python train.py --n_head=3 --norm="layernorm" --norm_place="pre" --parallel_block=true --init="normal" --init_std_down=0.0 --grad_clip=1.0 --warmup_steps=513 --batch_tokens=[65536, 131072] --train_tokens=619800000 --steps=6734
Each number is 128 + 24 x the weight over the matrix's rms, rounded and kept within 0 to 255. Layers, rows and columns count from 0. Numbers have three digits each.

# layer 3 attention key, 288x192, rms 0.0713, rows 152-196, columns 48-95
125145136151097106097086135156117144105139086137115162131126131115123142137087126101082093119105112140119107131130129154127128122163117101124157
123130127106136136155134129106121114103149114128125134141120085154140152134118151147109129118130125173153135123112095142122129153123118138123125
098152125096124136132119104149148107147103172113126122108125139100150149134123145132148115097141135128117166102147117163138125124121108108106169
157160155141124118120102146115125115157128095130119123126117128129128134152128102149125147085115100161143149128095135119130128095132129144124112
153111106141132134133148151115141128098120141147123105111117144138114160139118084173159138118145138136093099124144088108113117148104136127115135
130111122104131118114144125120122153119121124136132121118131168131122133127157092129165123135126127124139165126101108112136115109133138140143136
151136126106141149129140155091119146152124086136115131120123121114136116133123117119141155100116137151148117148081130135128122128124132155139120
144115122104156156154141119116136124106140144123104123151138143140141148120159144121092123137131132134118151125123127128120124129110110136130104
116137110152138162109145117144120089094131156137135116123131128140132139118116140103126122136116127092117127110180110125139107130110113154130104
100122113147132111089110114133123142096111134131153136118145100096096153131143132146103118158131126129126149141167094145147100137169112113119121
108149139133112127120142142138133124104113120112135123095142139113083122120149120140118138134128131137139123125127131121118141114159125108109145
095103114110166152131166106160132150155121174112114132157110131139131150132136161137153098120135136097122134108176104093136120149090128151119156
115107125139131128165134129118128133153139129130108113131120130155143093122143149109116135127128090146146118144113137102118132130131120144138116
106136114124102109107158096132132122146094083103108133140130080158198152056139126143107145130113177127144115133146127186166102114129083136127086
158129158135105129128097127128126111141135102124131147105150117122113121136117094126108131152112120119138116145122183127126135093136121128114095
134141135133146128101112127125133127135168107136133133155121129140157117138137122108143158116124116116130160129141120137120121113106123141117128
168168145135098148098107150110107157127154090148111143114144103110134132168130113136122160118120118160140145130097125129128122072116142142143154
139102130144119118121123125121122124129140141126114119098142137117128110125114151119089106132125138142147146162147140139149127112156122125135089
109125116135142153115157149154118150163128153128145136140111130121134133136146135110159124114134120118139124114134109103127120158128109115108157
105163129143147087115164117126092128121107092111148146146109108164150130083116136107089142143111112136182151159125143192184143145162102138114084
118122104119114140147128132154126131097109127136111130132097122131131167124085142139138122136158134126127095106116106134137097170120109103101159
133104124133124124147128103129134126126116148116122124126131153119117120130111136158130125119133148134113117129134135106122128148169100119118162
136107135155148113137123122124124146137143135125113125131132162137135108119135140117122136100125094126151153127127137128134137146110122142129133
133154140159091119084120147150115153126134103125149123116126142088125124104122106101110129146135100176125146138132100141124140151144131125122119
099122116137105128086103126145148169099103144109138123128120134102078114138157107117122116137139123139124163125149116134128118139137135113108150
139102132106144169113126108122114108148125133120091119130145108146156139143120171112160135108121146106117137109178145138125127118130117138138106
117151132111135135114142111153132120171139139132108141129120109104139134130136183093109130125122176110130154147127114149141159101132106119123145
110135136141145106151140114129143101129126127133118133134117161129130123117121130146102116118138135124104108128090086134148137171119102102112144
135137128117114138119126153107126116123129119136140104109137138137124134131123114157123110138101125126114130118133102135134088121098142108125127
135111135138122114113122141149131135157110119125149127122107128123110121124133127139144143121150125096133134122122121117124147130115134112134141
111098142136118117132127139124130135125146136136133124123123154133112108105116146117129112119154118144151132113092128123124145143123117127126098
105133127110136139139134117159142111126163180107099126143116137142106135134101122112129116130123131122104107109172143119111134122115112149099128
149120120137128094136137123121114113170131137134115137119124154140137119124110107100115174126137123110149138103100138130140143108127114144141104
119140126119088135095131131158129141148103149130158135131133164110101152109120121119129114132117147134118143125138118134131138124126123120133151
113101119138098147125133137126129155144120155110096105135124145124123133123086160140142101132110146122113142114154133127126116153133118138117130
117104129099157149113147120145111127102135105115123122133120124126147139126162137152135107135131134136139121132119121109112100105123129130101153
124139125127128099111123128136136150120140140124150125088144132132109097121106120123128141141121116156149144119174134138127140152151143114124115
142139141112128135112141157156126135116122113127135124137124112136124133124159109127129140122143105110127131131154138126098121140143144114120144
136147135110116115120136134126105116151112123125136163099129111117116128127157115131123120128096119137155110149149137133119103092142126132137163
129119114125140136123137119103130147152116137141131166142118145136113112116126143122128128123127131139147145133142097126135124147128111133135140
104143165175130084121115133186146129104143101119122076104123140194092129147073082170116095115153143210168126142153141109112130100159137143128110
143154163107058170133111176163154116158123144144201097087088112101110055130155170127116126128101147168124143124129067149159135128156103144129121
153134153102180131101133115163152137162161121140123096130186133128133197158139135132116110114081108121160106110130097151150162131151132104138151
156065181146135037149162117113065042150109082114169060122139180111198091112082106184111065049102190145165114203128135084180117181168084125098130
123173139080159091123142098129178168163107124111160110055173163160132159108152083175128173181120133167124107114139152139104092103126129067127146
# layer 3 attention query, 288x192, rms 0.0727, rows 153-197, columns 48-95
138083155137148106118147130132123100148125121143129137137152086131096109107106125119087130099123118107152111129148141122138151125119108162105085
103151153133097121141128143134125176136112135088112109199130139114184141131118119119120114166153110094098101119146103127126100104163135054148153
146110127122132103124123128124120102122125129137121121096105119114138098121149111151108125149117110156147108142127114128137146106159121121112081
127130095146109114104146134129099106131127108132161170121117119135121143121122124108125153136139139133131139135168117126122163146127123133130098
125146142132096138125131136124126187129145151130125109130138128146120123125126145130121113131114131115139148133126134128141136150139125126147138
138120139118133130122137131122114126139133109120115147122132123113123103135119141112118127122117121129126147128139122155125167123122127149121124
126143142137119137125144131126106132131141143150118158134135101126121169144112156140124114103131131114151137142144137125134139156140131149141112
124153140147110150132151145122118163133151106133112142129130125118161179115113141123161126145147123110127123123116139112127124154087128131119120
120147127133096133122130131106138094136140123121145143130127137153132166104131122144131117159138122120133178132123134126128083150106128102127131
125109130127129120123125112128132130123127131120137136088117128134123139135134110102117130150106127182123149137118148135112091111149144096153109
107156107137109147143149121129120147135102135145113117149152133136165190123142160105175106117162131072108116120155143113141130137124136125104142
137090133155147135125129138136123156135133115130125157110133108116100121140134134111114138079120130113137134133112137144125116130107132150140133
118129093076173154140126108117111126095149152169159074122109128090091142121143147113120149151134088125110131075063086111102178076142106137090147
127154118125118135113114117137131141119128118123109110128111137098112103135149106142126134139102105161109125121091153123114121143155131105133175
129128136132151110140124126125122144115101126124125107120122135123110142115130130133134121096125140117150102146129142135150135139125137139120114
132108164124153110148133124110109102107145126108138140087123130143102075146144121170102122157117113166131095121114150139133153087157137128106098
131140139136139124126126124142143122120150124117119154122139127074132139146115112153142124121105125149153133128094131137118106141121134117157148
125140117131132136134123136096142161141127109142128097143139142147130163126133145123154120099154144104106123119154125119130125139098139165103125
110105142056180169128097116118139094106168140151164119108122106101084141114134122131118150112089094137146170103094121135111186113126118139113145
107122132129135121132105135119114155124124119125149142153134122145133134101106145082128119091165122092121137138165126109143131132128110136101156
113136115133139117109117127134144144122114151132144124125131150105149133107113138098133139100145154094117134149146140119132115124139139119126157
138116125123151120143137137131116127136125146144139147127160111118108147130139120122116116090127128117116114137126113128145131129103123132148137
125120150121119140125104139147140144095131137133158123120129143139131129127143122144113135132119120138129141142120121137140090139102137128139120
153146108146107135137099125134138179118126131126149108108123143130169163126136107122136136134126146136125146119104131113138094134136134115136147
112119130135137123158154114137143068139135142118119113162140133110144120108130145118131127109174131126161115137138129107125105115108124125118126
105147157121126143148138124094148166126113112101114124156143118123127104131121125126125112165121093121137113125149126124130116097152125106125101
121162123127108148110120123131141156125121132125135143124122119139135149146099115127140128126121115140089114105136151128101121118138126136142130
110141136122091093128130128102119105131142141131118158140131130120122104115116122131128117191117128127130141125123140126133149128126110125109139
145121127123142134132125114136149138116100120112145082114112131139136124117148131148114130126130137152125122141158120114139141099125143126111128
149135132140142126108114136159129178133116128130132127103133101116138139142155112136106126117110114125138107131101124114115107145118110118146119
127143121130122130140110131129133161134127107142123143121125092127140176144116120090155135145141142129112120161130131107125113151131119130119151
121134116123112156122129145140122145129132153117123105128124116135109123125151136119108136101124108119153114123115130142126132139113140143122107
102164111118092137118114132125127161109130143124138114153131147124144149131132114122142132133137112103107144140122127128121111133120140106145140
110133128135095132125131135139127143129161137144128132165144142114152129133125120113159138104143123100121120134112122124125114137133146130136137
128124116135146124113144131103099099119112117132123124119126133130112158117125135120139123103141136111101145132159132126125129117141131147126141
127114118126128144130122135161138123131134160127123117128124133130127136133134108130118127163126114149164110128099141128131080134124140115135125
138091138136143125120113107129123092125124100123154114117138126129126132161151144134135136120140157144107125101150134119136125121116134133118139
139121143111137110133124112104142108134110112106114140098122148106127117133138133130138129128104112129115150135129136123147124114167136137132124
141121147115128158151138130141134122119132160123136136131130133147108145123131114146143127122123109124146116105118117134134131135100128128126129
118148093143071129125143105113114146132131100130106182065141119125105144083111151119131153117161145135129103157170126168115138175128105117133144
128162094087107205142155112140117160139129182139140155096164116217124133128109121119105143127084145132140181129112112114140086181110121151147087
141150171120158177122146142142108126165145076110093118132121069139128082081121106112109146088153131130162153115097139100122082125131117160167135
132168054175044174096210054149051000151233131133070225082123126165168150035089152103132053050201112099074163154083161129065106191134068219115142
097118141082180064124214123116063137194116099123071060170097196092182130081095084159120131159094159078157114097175120074137115121165096069087159
104145094140072168100151142105134106094169100160128189101159141089099168143139129122151121154193072144046120103113128156103150160144141142101141
# layer 3 attention value, 288x192, rms 0.0549, rows 96-191, columns 48-95
120107104102127123104109133113117129158087133144156133097125114114146106110130127137121132108158128141099093126133112126118094137114141109166156
120141108102138149162137111134096156142136124145107150088089107146143144132149142134130128117127136151088155140115107117115147134057145154136121
128123114114152141161114103131138139159114168097142152097136130118101135122110139118140134133160164115091114158143149137119093113113136117137151
147125120144102119101117129129102072132101147153163113093099127108186119132110128097101094097139120149145160114143133141137147143129104100095106
111130130116119127133138119121148155102148141101068120124114140113086143113121137148117114086110095139096124155090138117125191128181116115141103
128141146125159147135124125132104149134093131124131140141136143129114099128141155112118138129143162109115152150145128126109100103101152128155149
139152136122095119130148140163103143117099129093129118113143161131131142139139129094132116117125152098102130163143111108135131136121156149132099
112166136149171113123155134120096107135111141123097125124116110135128118115141130125143126130153111129122135098114111122118175133147142126088130
124137126145123102126133111122138161148151148116090107134141144156132130143112111147149144095127143141101144140121110116129140141084116125123142
128073164100125125153098120135184126119085150119140093145160138098148134168156127111160121146133138134140108146157134104124139090137126068165155
110127148148134162113127161131182114174105095095124144149147098160161127148116090167057095119114141094141179090125168152162136135131144152102139
117143116131140109123120137123167143120159109139137137161137123112096150110111115150132144129117137166180142122121132110154136153162129137153127
149155102165172148120174154131145109080149130141135143069173148141127125092145137162107127178141132150167155121090106129112158103137132097107141
115109160127160101161141144109186145112114126116119119128136129116145115151142082084099152122127143099134098100134133135140122117144170100129140
110114114155158115115141142116143085107148150158125121097127147144127110100145130164129156109169154101113135102098118141149152133123104125080136
134133104133143140137136126128159117083143120140150155127133128138111139108166148159114131172144115128156128125148139148131125112133115111153133
140118133117150099109112150115146111163117123139142123122132124131132151145140095130127132109147132160088128153116114135113121099137122078133122
128091156143114126103113102112126126136164134142133110141104146085095143150137112112131108111120151140118103153152128126126108094144130135129130
133144108154101157147146140110108131128165119180115145088094131135119121105104111160128123101130127160088158137099106173107129127063129156122113
104130144111139136119136118132100121157124127132128150145121138142137141133141138141143129127124126116109100130126125138107112134133127109151128
118098130125115139108082138150174169153108128146155103128141133115133144154123121138162117142122157120135099159137138114118135112139148096176142
137150129139184108132148124143095111132100114111175138106141088143114081127126127140126127132167137096100133110130130134108134141123144110155159
128124098131102180129122109144100125109176122187154128148088119147126164069151166185148106115133139141130167143130119106098154145118108185143112
125113102108140158110116122095142142120109147125099129128125104142155142109137117126122117128127125157130128110119103127128091134095109119139116
153133136096108128116127095096104125090142154168138084129101158115116128101155162101180161162165068114112132120140080094078138093137100125163109
125141126134095105128110126134129077101146167118133110092106123104167151112093147092136142081096108118125083143145179116132108139119146133144090
116154113151132137144138124125073118123140147160122132088107121128119149120157126173115116132160109153080173132130141119113124136090103181144116
142104150117130096158131139135139111098106158135125100154123142137127120114108149074150143123139114090125098129139102092116129143123102105157137
056135135153147145140146171151114114152111102059121171140142095145140145145089106158099112103087144101128172086129155184144119162163155102122139
159111101093131109151118081123147145111128167138145092159114185118137116106155138115168154149134120126100090131158068111103135096098102119150136
139123111141123140125145147132138118123148136127191133102163120123117128139115124136163131124121151163123120104134111109124148146103140093113148
138085170127105101152081135131157156133073139088115117141177142077127097216131094105145113133116159056165108122144158088129156124126135101130152
163067130078124096134115114112182144113089170110139087144171147077140110113135132093112154147151125136139106102119123114107122091142143068140172
107154145146118147125134139120133145131141135128120091113117105134150142126123126158062115151110169141131143082104127135113105126137141112135100
133113115134167134123160133120141151098130114134109104154109129124118124136135131102091133157124095147172121134159115142125114106121131128135126
124110146120140146121117127107185149156084117130148151161121130117112120084127139134170132144081120101136136093158134127120096105122129143179122
129110136138115094129156131103110134115127117127121139094139114137113114120148119122108154142112090130106128077088112112128116148117136132081135
120159153138118140129154117127116125141135119115117153164116153146134114115130155142132126147125135144125108109104143118126168149132118127146126
135119116148108119155105151119087145097091141125049138100157134173125133109171126118123113090144102115160114147077107140110109124154110124109118
120126136122086145100121117130165141133164119128159116119083158111133144150134105108178116170106153129119136130137140119130151115126126132154143
135126120149201120087131105149111147136140124150151121142125142143142142115126122160125135159122132142143166084146137120099149096093125143133118
127136139113139143129136123133135077088180136120092138125103131138107130104132118124137124137120093116151111121134145139136134143184115097111145
115102139142094104147110131138167102146070127123080118145132154105111103152121115093178112112136124084046132131130144110095107112132140140121150
141102117126093136134131141130149128163058153099121133110142156100129119140162146132119120106135119143079116146116112128129133128138133122135126
130134126125094105153157155137124089126068130102068156124110152127160132126169142099120096136133118103114129151132128162149105151148133125096111
142152091142094129097125106137063088096193121208137112127079136139086147105128154133163137140133085149087107173122098139064144126101094172136105
153144115124108139089096145136097124111093122108117122048113103128132120146143151122129128141124147146119126112128113112140133141110122100116081
109148075124163148161140119106103119112119126101110147113129099111100107108090138123119149154134128128129157107119121138142105141132119120112132
176115151107113123078114110153176118147063106137144112089212131174135158124087083118176131128107133121167154163130133149123182123126098140146069
152110151102137099138117117104158136120138153131149112167137135111110116151140142088122154155141115123164100113157116114125134111135124096156153
108115101166118133131113133124131145139105133120102134116144105138128122105109141143123114106140128111121121095153128149141124122111132123148108
118142116146143127139099136111151163148119128126130147191130139120109135117127123123167123132137140099160115115126157123116095121095128182118118
135126131124156124108113124110122109125119148125087136153153135139167106119143100135105117105152140118135115104115130140136151140149129109145118
099129137140115117145157156119135189094086135116112133170107113126092151120133131112144163149090120100093128094124123130135115130127128146084131
142129121131184132104117136136132142155175096127167119133159103170117126113060137124139109089133148127109146136129130106126145112108134141153127
139114147127103147127140132112133117142143121107070130141131141126136124130180147134102120135152131160149124162126116135121148094160128130121132
142157139145142128133119143132138138104136152133091106149166131110128136133113128126175118182099132135124121145132134118120148094146149136112142
153081180105085121125105130144158119136106128151139076129122135126121137168134107125138102131120146102107072148119152109092146120093170137163129
143129074106078126114132065132101140106184115191135120147096144120049146097122150136145110126147096145109127169113115123083143110123093198151125
113097116133137132104138113136149166104151107121151144133125128095106121122151121145150137164109131115153154119154101124139135104104155170148125
150106146121109114124135147120140122113112133142134084125142141110138126138164132111167146105142138163133131139143114087092174109133130146142107
121119142116104118120132129125166189156103152130144117156155124102121136131114137115171111125127158127116155135147128130106120102125136149148122
133099140138111112132110124137116157154101140129105109160099142139095134171084131100154110077120132147130107137118126137128121130098117149132110
117159150154115127103155139136101116132137133139157126155131140107083153132157119073148125142103076132148106143161121129142149115169130139099107
130089109128140136128126114134115142142099141146196123053122140080132129118134118112096140142162125124107087142140114135127122147119118109173112
131109131121097098139118135135156157108169117099098113109147150120135154147138126115169132119130136143087140160175120139116137093142130148109120
096174164185143120121114165144124149144126093078112171149128106150153143162124085149101102118096186154136181138148176153135122147154134159115117
145116124130169130138143128143083136124131125125145097122125109117119107129145105121113120151145141128125121116153126132108154118123123126158167
108229114148136128137141116090070131109199152121170171137128121134109130074084134129100136120126120130170150104118120159149125147181128134086102
133111138122102109150115122124151204152118127115112118154131110143102137144101114107124151085118133131111091162118149154129131146125117132158140
139139138111126145157133103136111118142159129156119116167133123142103150139110131124098121123102140155158130170131124134138098112105113143146172
111087155109166125098069109121161161147131121126178132080165120122125132113094137131142115095132156117112111146121132126128117117112119111154137
135121126133131147135114100122126126148149129118158129114149117139128117118107121142155152134150135088068122138129148126141139145157131113136150
123149121136139113148105116128139120099120132142145103111138114157131129101117119134138134115134118093143115115124125139141111157130105151144135
123176115102153146132139142136129129125119122160115147135120145141133128118141133128126120151100136147142148116134119135135123122095123127115137
144128126138115117153165146125125115124097120110152158157158151123111122082132129126073110109131124154149126153101120136119100165105118133118121
106175116146156140133143142098088151137147144107150135116143113125125125087126150137100125139110122153147201113138081121136109147134122140086103
153106141126125122134123152125134147095073104120094138147131147142128121149127120127191133121126136116126107131144144124138154119149121090141161
148122131130141153141105128146156159128117111101164139066160117125110129121116145144128118120132140121149123178133120148122126135111143130156117
134127123135145127136123121109155098118148101133119121083179116157113125118110123141102140131147133164130149140109113134121108111129113113152140
140163145137128107149147143144145115136118119099132147160143125117160108103165148108136115101155132085131112122104133118112143158135131171134141
086161128178125139149166143146106140145124098119115157108125100175097148132104144169107096114115137148121138129120122178146145154142140157130121
102175138120118131131142131135104082119092106138130132178114123135074141142103136112137138105107126146117107143098145099150131152127118126101110
120128131120118108113136133152142136113150127129130137108128128141139116128149123135108123105142120086163167110104130122132182140113115136146126
153079144138097148101145108124179121172073111118181105118154128082123154123154118136108088103145129135171149158128109137123154123160136140160143
154108124143182139113117123134138119198058160126159130096142137110148115136124128140110138132153124111087105115165119128151086104067134126147133
150083154115106125110111128136144129162081109126139114139161135099117136147161111104148142133114133114147106165135160116108186111132137116131103
153108137128100124132117116120168173158097112126134113109137115123111126127132132148155153071128149139084151168144118124117140094134112117152161
125132152152147114144135151116164126134066149081125106117181124120161122174105091093116124159140132096150111109118136125163109137197139085131161
144152131157145121121143142131120114083129112144132139128121113164118118142117115146096127154082103124135151131121122130140139159118130134117140
126131137116109111124124099126111148107159113127146117157121141112115157131103150142132115171123133160128142138155118117115145119084136163140115
100152102138134143135143114119114114151142110113105174112123089160156143130137120134125108121114136113108169128139120167156130129108160127153115
128116106115108103133125129132134153121085133120146129118137120101130145124125112111102124121150100138163119166142112147102134122117120118147130
120112113136146128105143142132155114124142119121153125101134150127131162150129129135157099123120148156146174146135094136128109107108143137124134
136088141139108120117107129108115139134131119119128141152106119134093126146150134144158126121134119068123112117095132134128128129151134155105124
137110122110095107154162139117130130115093124130103111133140091100130143141113103106146137117134128119093140144133128121114160138146115131131161
# layer 3 attention output (transposed), 288x192, rms 0.0453, rows 96-191, columns 48-95
140117138148105124129138122125127137108120124128109129119128118132128158144114146143138120107117126132134127120109139141152119128137143140121124
134133122126125121128144131129124135115142122128127133127133141112135130126129133121136151128132137132137134130117127123141116138133144131121115
148108136122128107117142139116123125106134120138132165118143112144151126136114118123115129112128135134142144137121138124150134157125119131128115
119152144122109151143126112111137149125127121129131101155105142113105102116137096112131102136140114115117123122150154122105120072162124149153152
117139105121134137126136131133131136159149112144152139134139126127122126132145124110128134141143129129145115133150126134134144125118111121120131
128089125120143099122152137149139110115147128133121154123152119114142156144117123129119139132114134139118124127122147163149118171121149136116108
126128124123131121134137137124119151112109128134155147130155134119131127128148107129108139129153129122147127132107130135123126108141115132108147
105114106127110134138132107148133132117143126130136096138112129125099151124137126133136127145121135110118103103151136151136104105124147138131135
122106127137135124139145137134108127108113120143163139129129128116136136138135146126099129125117143145149125149089122154132146119159124130120122
131099142144146125126093141150124110140128131138150150125132112123085106143120126127106123117132121128118118138125153158120162141122118140128122
133142135118123137138138123117122135141141124141127137130122144119125135115124138127151132134127139132135129128134128123140134127141153121130129
127123122143131115126118137141113112130112133098126121142137112139128117146127134129099124122134131115121121137130136170141118135115109109118116
092142122137113114117076124114121105151125143121120106158142101116131177118111129142180122090118120110127122153166155108119119150125136130145122
130119157112130152127120118125128115140154132185140161121114145116097138132115145130170122132125129152122123125142136119113173126130149147139138
127132117110124125123115126154128117128119133133138102159136119128113151144123124148129128112118131122128108132147121140132104136120160137126130
138168142135099129109090110110137121152127131104098121110141104132138153119091121139172121088115115104134145141129103084116107153097135142138115
137127126122127139135146113116122141126132108131132127113115133137124111131134125121129117161118118134159125122145116132124151136106124135123117
148148130109139133134134129108125138115101153133124150122113143162154082102125122120122118119138131142134145144114121100108144114128112120133130
128143127124117126128141125122114129123127127124123123132130136123138138128135153125140138140117144127132130128121120122146116132128142126123123
148116133111125097139124133140126143091108137124136126139154130121134120154137114151088154134136123138133135136113130127121117127127135148108122
124108140144145130144104132146120098129116129138143145127126112139090117143117139123117118120131130128122124145141152169131155133129111121118122
110101116154114133126137115132131127116130111136116115133127124135117173147128135135145130136106135126131114112131129152158125135122155145128128
136128105135130081134127125151112119112093129067104097131127115129169112142132135122091133119130125124125122144100124139151094138119106111103106
140131117129104139139150128112147138112184138134100145123111153087136123116105153102161126152155127128119138131139132112106120125129119154160137
127114115135137120123122131140138125114118133121120123126127118140130123129125122130116118125127115121125124140123129129115124126115095134125133
163131162128142127129117124138154160103116138117119141149112118130141087125117119128111117094150144138110151122104135100135113113130137131123143
133140116124122122128147123124114133135129118119125134124142139121141135127134121127121147138127138124138132128122122130152108132133148126116123
125114122140126119119119135139133126122126120116133116121127107131122117126131105131114117111132109130129124123123127130119133125118115137131123
133149135123129143133136124112135139135129125136129132134131143125126138127134126133143139130130149127133129115130120111140124128142155128132131
124116121138134123124120133141138118111122126123127118122121108137125122123123129126121119113126109124126128132117131123113131129118099137131126
137101120111117135139145136144120135123114131125114110133115128115130134148153145124103123113131131129143117126127131141143091133148145140117137
109101163120148167117091135133136108168151132187160170123123125135068125133134114138126112139103116141116121131147157154087210123141161143160132
121106131131135128124111126133135107119131129137132128125125119128113116123125130128121112124125112133121124128126136133115144124117102134139133
148119113097099132124157121122147138112162110117106117110104153103151117124136157106157136155112140146131130115114126107133106115118124155144161
144141133115115127130114129139122126126128147119137129102135132101142144121132138138149127124136127135133113122123115129129123135126126122119134
142108129111161126129149130143130122109157158132116160126128125141149127120111130123127137117174124136108131140138126124126136182104141134123113
139133148120117162115140121096128143126159143148116135123123170107133141098120135127174115170131126135133128131137121093113137089143131148146156
120099106138130126124140120164131119144137113143152120125133122123117154138144124122111135115139121120142115119152134151152120128140141129111127
102161123145141124117104119103120115151122132113123117141120120133120131123115123152139122137095134114108128137152151112099158135113124117149105
171111138110142133149154151162131132128128131140132130120111141149123078133130131112107124101169113143136147125123102115134111130136120131110135
127103114118149109151123137154140114103116139130129104149137128116142139141135122135102136112136119128141127141118129151132124157125158132116118
129146137134127137093101121127124135152103120111148096133124122138118101136139116140124129123134133130112116098131110099129111104123124120132143
123151129117138139093135130120112123143121131181154163101137125185119130112144125138137121135088128138132126143120106107137193140132117150115109
129147128134113131124124123106119142128144127151137179117131125155142125110127101110166123126128125125141136138148153094109159126130095134145126
105173121135134138108118112090120175163159162140140161144144142122111105096117088105123115167120108093102133113165142087073167110124101102168129
138125110141122115121129127142123132114100132097116110125127115140145128128133118134111113122128110118127134140119118130134101120120095126124131
119143149116117099138133109099138139145141122133108143159124134097141130110127116115125095138118133118108120114149169151125133093151136126151139
118145132113107135103165113086141150130184138147100127115133154125155144098121130122155119136139129136128126099150123076117100110108118144148138
085136099156175147255114147118064144133137173164156194169120166042038107132114154063103135200176096098130138184128158186111199134158085085123157
131109130132131125121115130142139119120127131130131124123122113131120122121126121128123114114132111133123127129122131129111140125122108132135130
138135119128136131121134114114123126122141126130111144116110131136119122115121131129139118117147133119130129121140133128141133135109123133140128
128111124115168113129141134135128110115132153136117150119118126141150112117117126130116141123147134135110142140142134129129131164104126119130119
117139107135136133124122118139137120115137119141146129135126126141105137122115126143131124145131125124123135129151130119110146139098138128134122
156115139104142107118135140180130125132157139123127133115125127114131129127125132132106142125154133132128114110136097130141089152104138134110131
115106109124113131139144120124121134120116124131127134130144131127129168145149145115124134137114134139154119128125124181146137151125146135114134
125166107132139143120139110114112127152127131130147151118130127140123124108117114124148127137114123112130136130147130104112161136121113121134106
134112114125153127135131132147134114127132144124125138108124128143129121123142125132114141126142125139122143141120114114119118166117128128119114
113074148130172136124101133157099082133097171174186175143125138120062115176134149127122119147100124156126133175098143206138225107177158130113119
126118114142125114122129123140116111119106132118126120124131120146135126130128137128112122131120113126123123143126129142133114121116093129119128
145112146115158112141135135138139121110124147134107149118147124132156121134127137143124137141144139133119127132094125142140101142131134120112131
127117127121193123160116139169097116134109137160178172116124126114090124139138133130095136123113122118134118163076125173132187139173102129100119
143092110117144113146159141143116115109146127134121169103133128129133131127135139116102148136131127137143132145136119138141145182108119120109107
141115144135152127126146124102131139138127115137137157106111147132176093107164113107084124143109129146138134117113137146127145112177106130119135
149130132130134127138098135141120148140107146088127113131139123132129115129114097133103113131172113099129128138121136138125102125129117109127130
140131139139114135123130128116149144113130132139124127139121130134135138130109129123145117103112128134132133132126141130131130111149140150131133
130146121126155134138131127095113112147108137134139167121144128164117108122141145136125130130111126136126137132109137109124152135107102103140115
124141134128119131130137127122117133146131118125131135131135136119130133137132126131132140129130144129134125122135128134143127133138166122128120
109114125137108130135127120142131121114118133125133103107124133117127160138129128126143132110114123129137114117109119148134115153128154145123121
132135105130098116129153118116137149133137115058081085128124123111179140122134124124106147119142126131132131091156113087126032130088107102134143
121113130144131138123150132114117125115132133131127143112117148139156124123139131110118122133132128148142132134113145136136145112139116139129126
117129121153126132131104131120112126128114109121138110106119134113142117130146119122131126143131114132139129137114129119114137122130106111131124
141110118134108120145159132112114114091113113133109170147135121135137131145117144137123137122113132146130134146138128139138165167124136138122108
125116110128127128113147117132120106106119123135127132130139128158126152143121143122146121122111149142132123122128139148146132125124149130131127
126134139140131129121119136145141130108137141126123141142142111111122144147101140144122131119128136117105135142114127126127106131109146121121122
142112134125129110143127149163135117123139141110126114138137117097136143148117139140111133114133119123126136131100114153134108158133152134109111
098150138150131128111083119083129121163121130131118140119137125111166151117124115123169107133104103102131129151143159124108152105164111096139135
128116110120095105122135121112155149113143122062100096129143124095178136125131103129102143123151139122125120099142129117145035136096131111141131
079136157150152136131101140138094088161107134177184152128142107170065142142128119145128110137103116124116126130145136167127205133130129120111104
121134137142105108135111142088124129113117148140123182132180114127143154134110126134145138107110134129113145159115158116131125140141112135133140
085127126154125129122125124106114105141120097122124127133154100110132171145126157138146129106087126125138122139100154147157149140136119119124122
127130128140117121133112119136127151118124134138112157137123116133126124131111117126111143128129145108114129121142145105137105109125129112117145
131142126124116137127144121117123134132130123130130132137132144116134139130132127133143135131127143130132136121133121126146119128141152122127127
144125135126120122108103135137120131161136109124147114136109137115130116096127106115120125128141117133143126111163116121113143125132106135131124
105126111127128142130132127127127123131111121140121119149146124139115150145140127127133142122105134132120122123138147150144123125125141136116143
096180121127130147161109137078099163130123148161124191146173139177129108109111119114177141154129120107127152164131144075087168130128073104137141
129098141120119113124151121127147136089154136146118175149130127124140137122109122119139115120131143139129132132118151151135141135144144139132122
119138136153163156163100141145096133149119166164163169125128146150051119136097113121145114159158116108123121166126150158119193113155127129116138
119123137137156112135146134112110109089128135141129162116156128161163145127119128126133136107126138149129141161120148136138149162127119152123111
123124155112130161132117124114136133138162124180144160119112148119094141113119135127167114133126125152129128119161139109105164118129138146145135
108136140105117124131112124134136113148138128124134099133147154091119150127132111120127122151138117125134115131126122156107109101134138141131131
146109148115148100126117141138146120115108143118131138126140126102156107131140117141087135110135131141123139142113127124120097133154125126112124
134139123115128131129146122122139146122135118137133134126133137127135142128134126127143147119134143127139131120125122116139115137141151133123127
129139121161117150143108134100111150150131097127125140109159119119123151149138144117139137148119104114140140129106129114144144138121091113132118
129127133111134128141139137109122137127115136128126136148139119133133102138147127138120134141122129139119127141120129114124128134137119127134128
120121118118162115120164116112135123116125133134106130128106139158148114114127125133121132134111151140120122115150126150145142135116144125135125
119124121143101153124149117122127137115142131149121164099130144139130138103124144116162129133129147141144141128122136109136130101127108144144146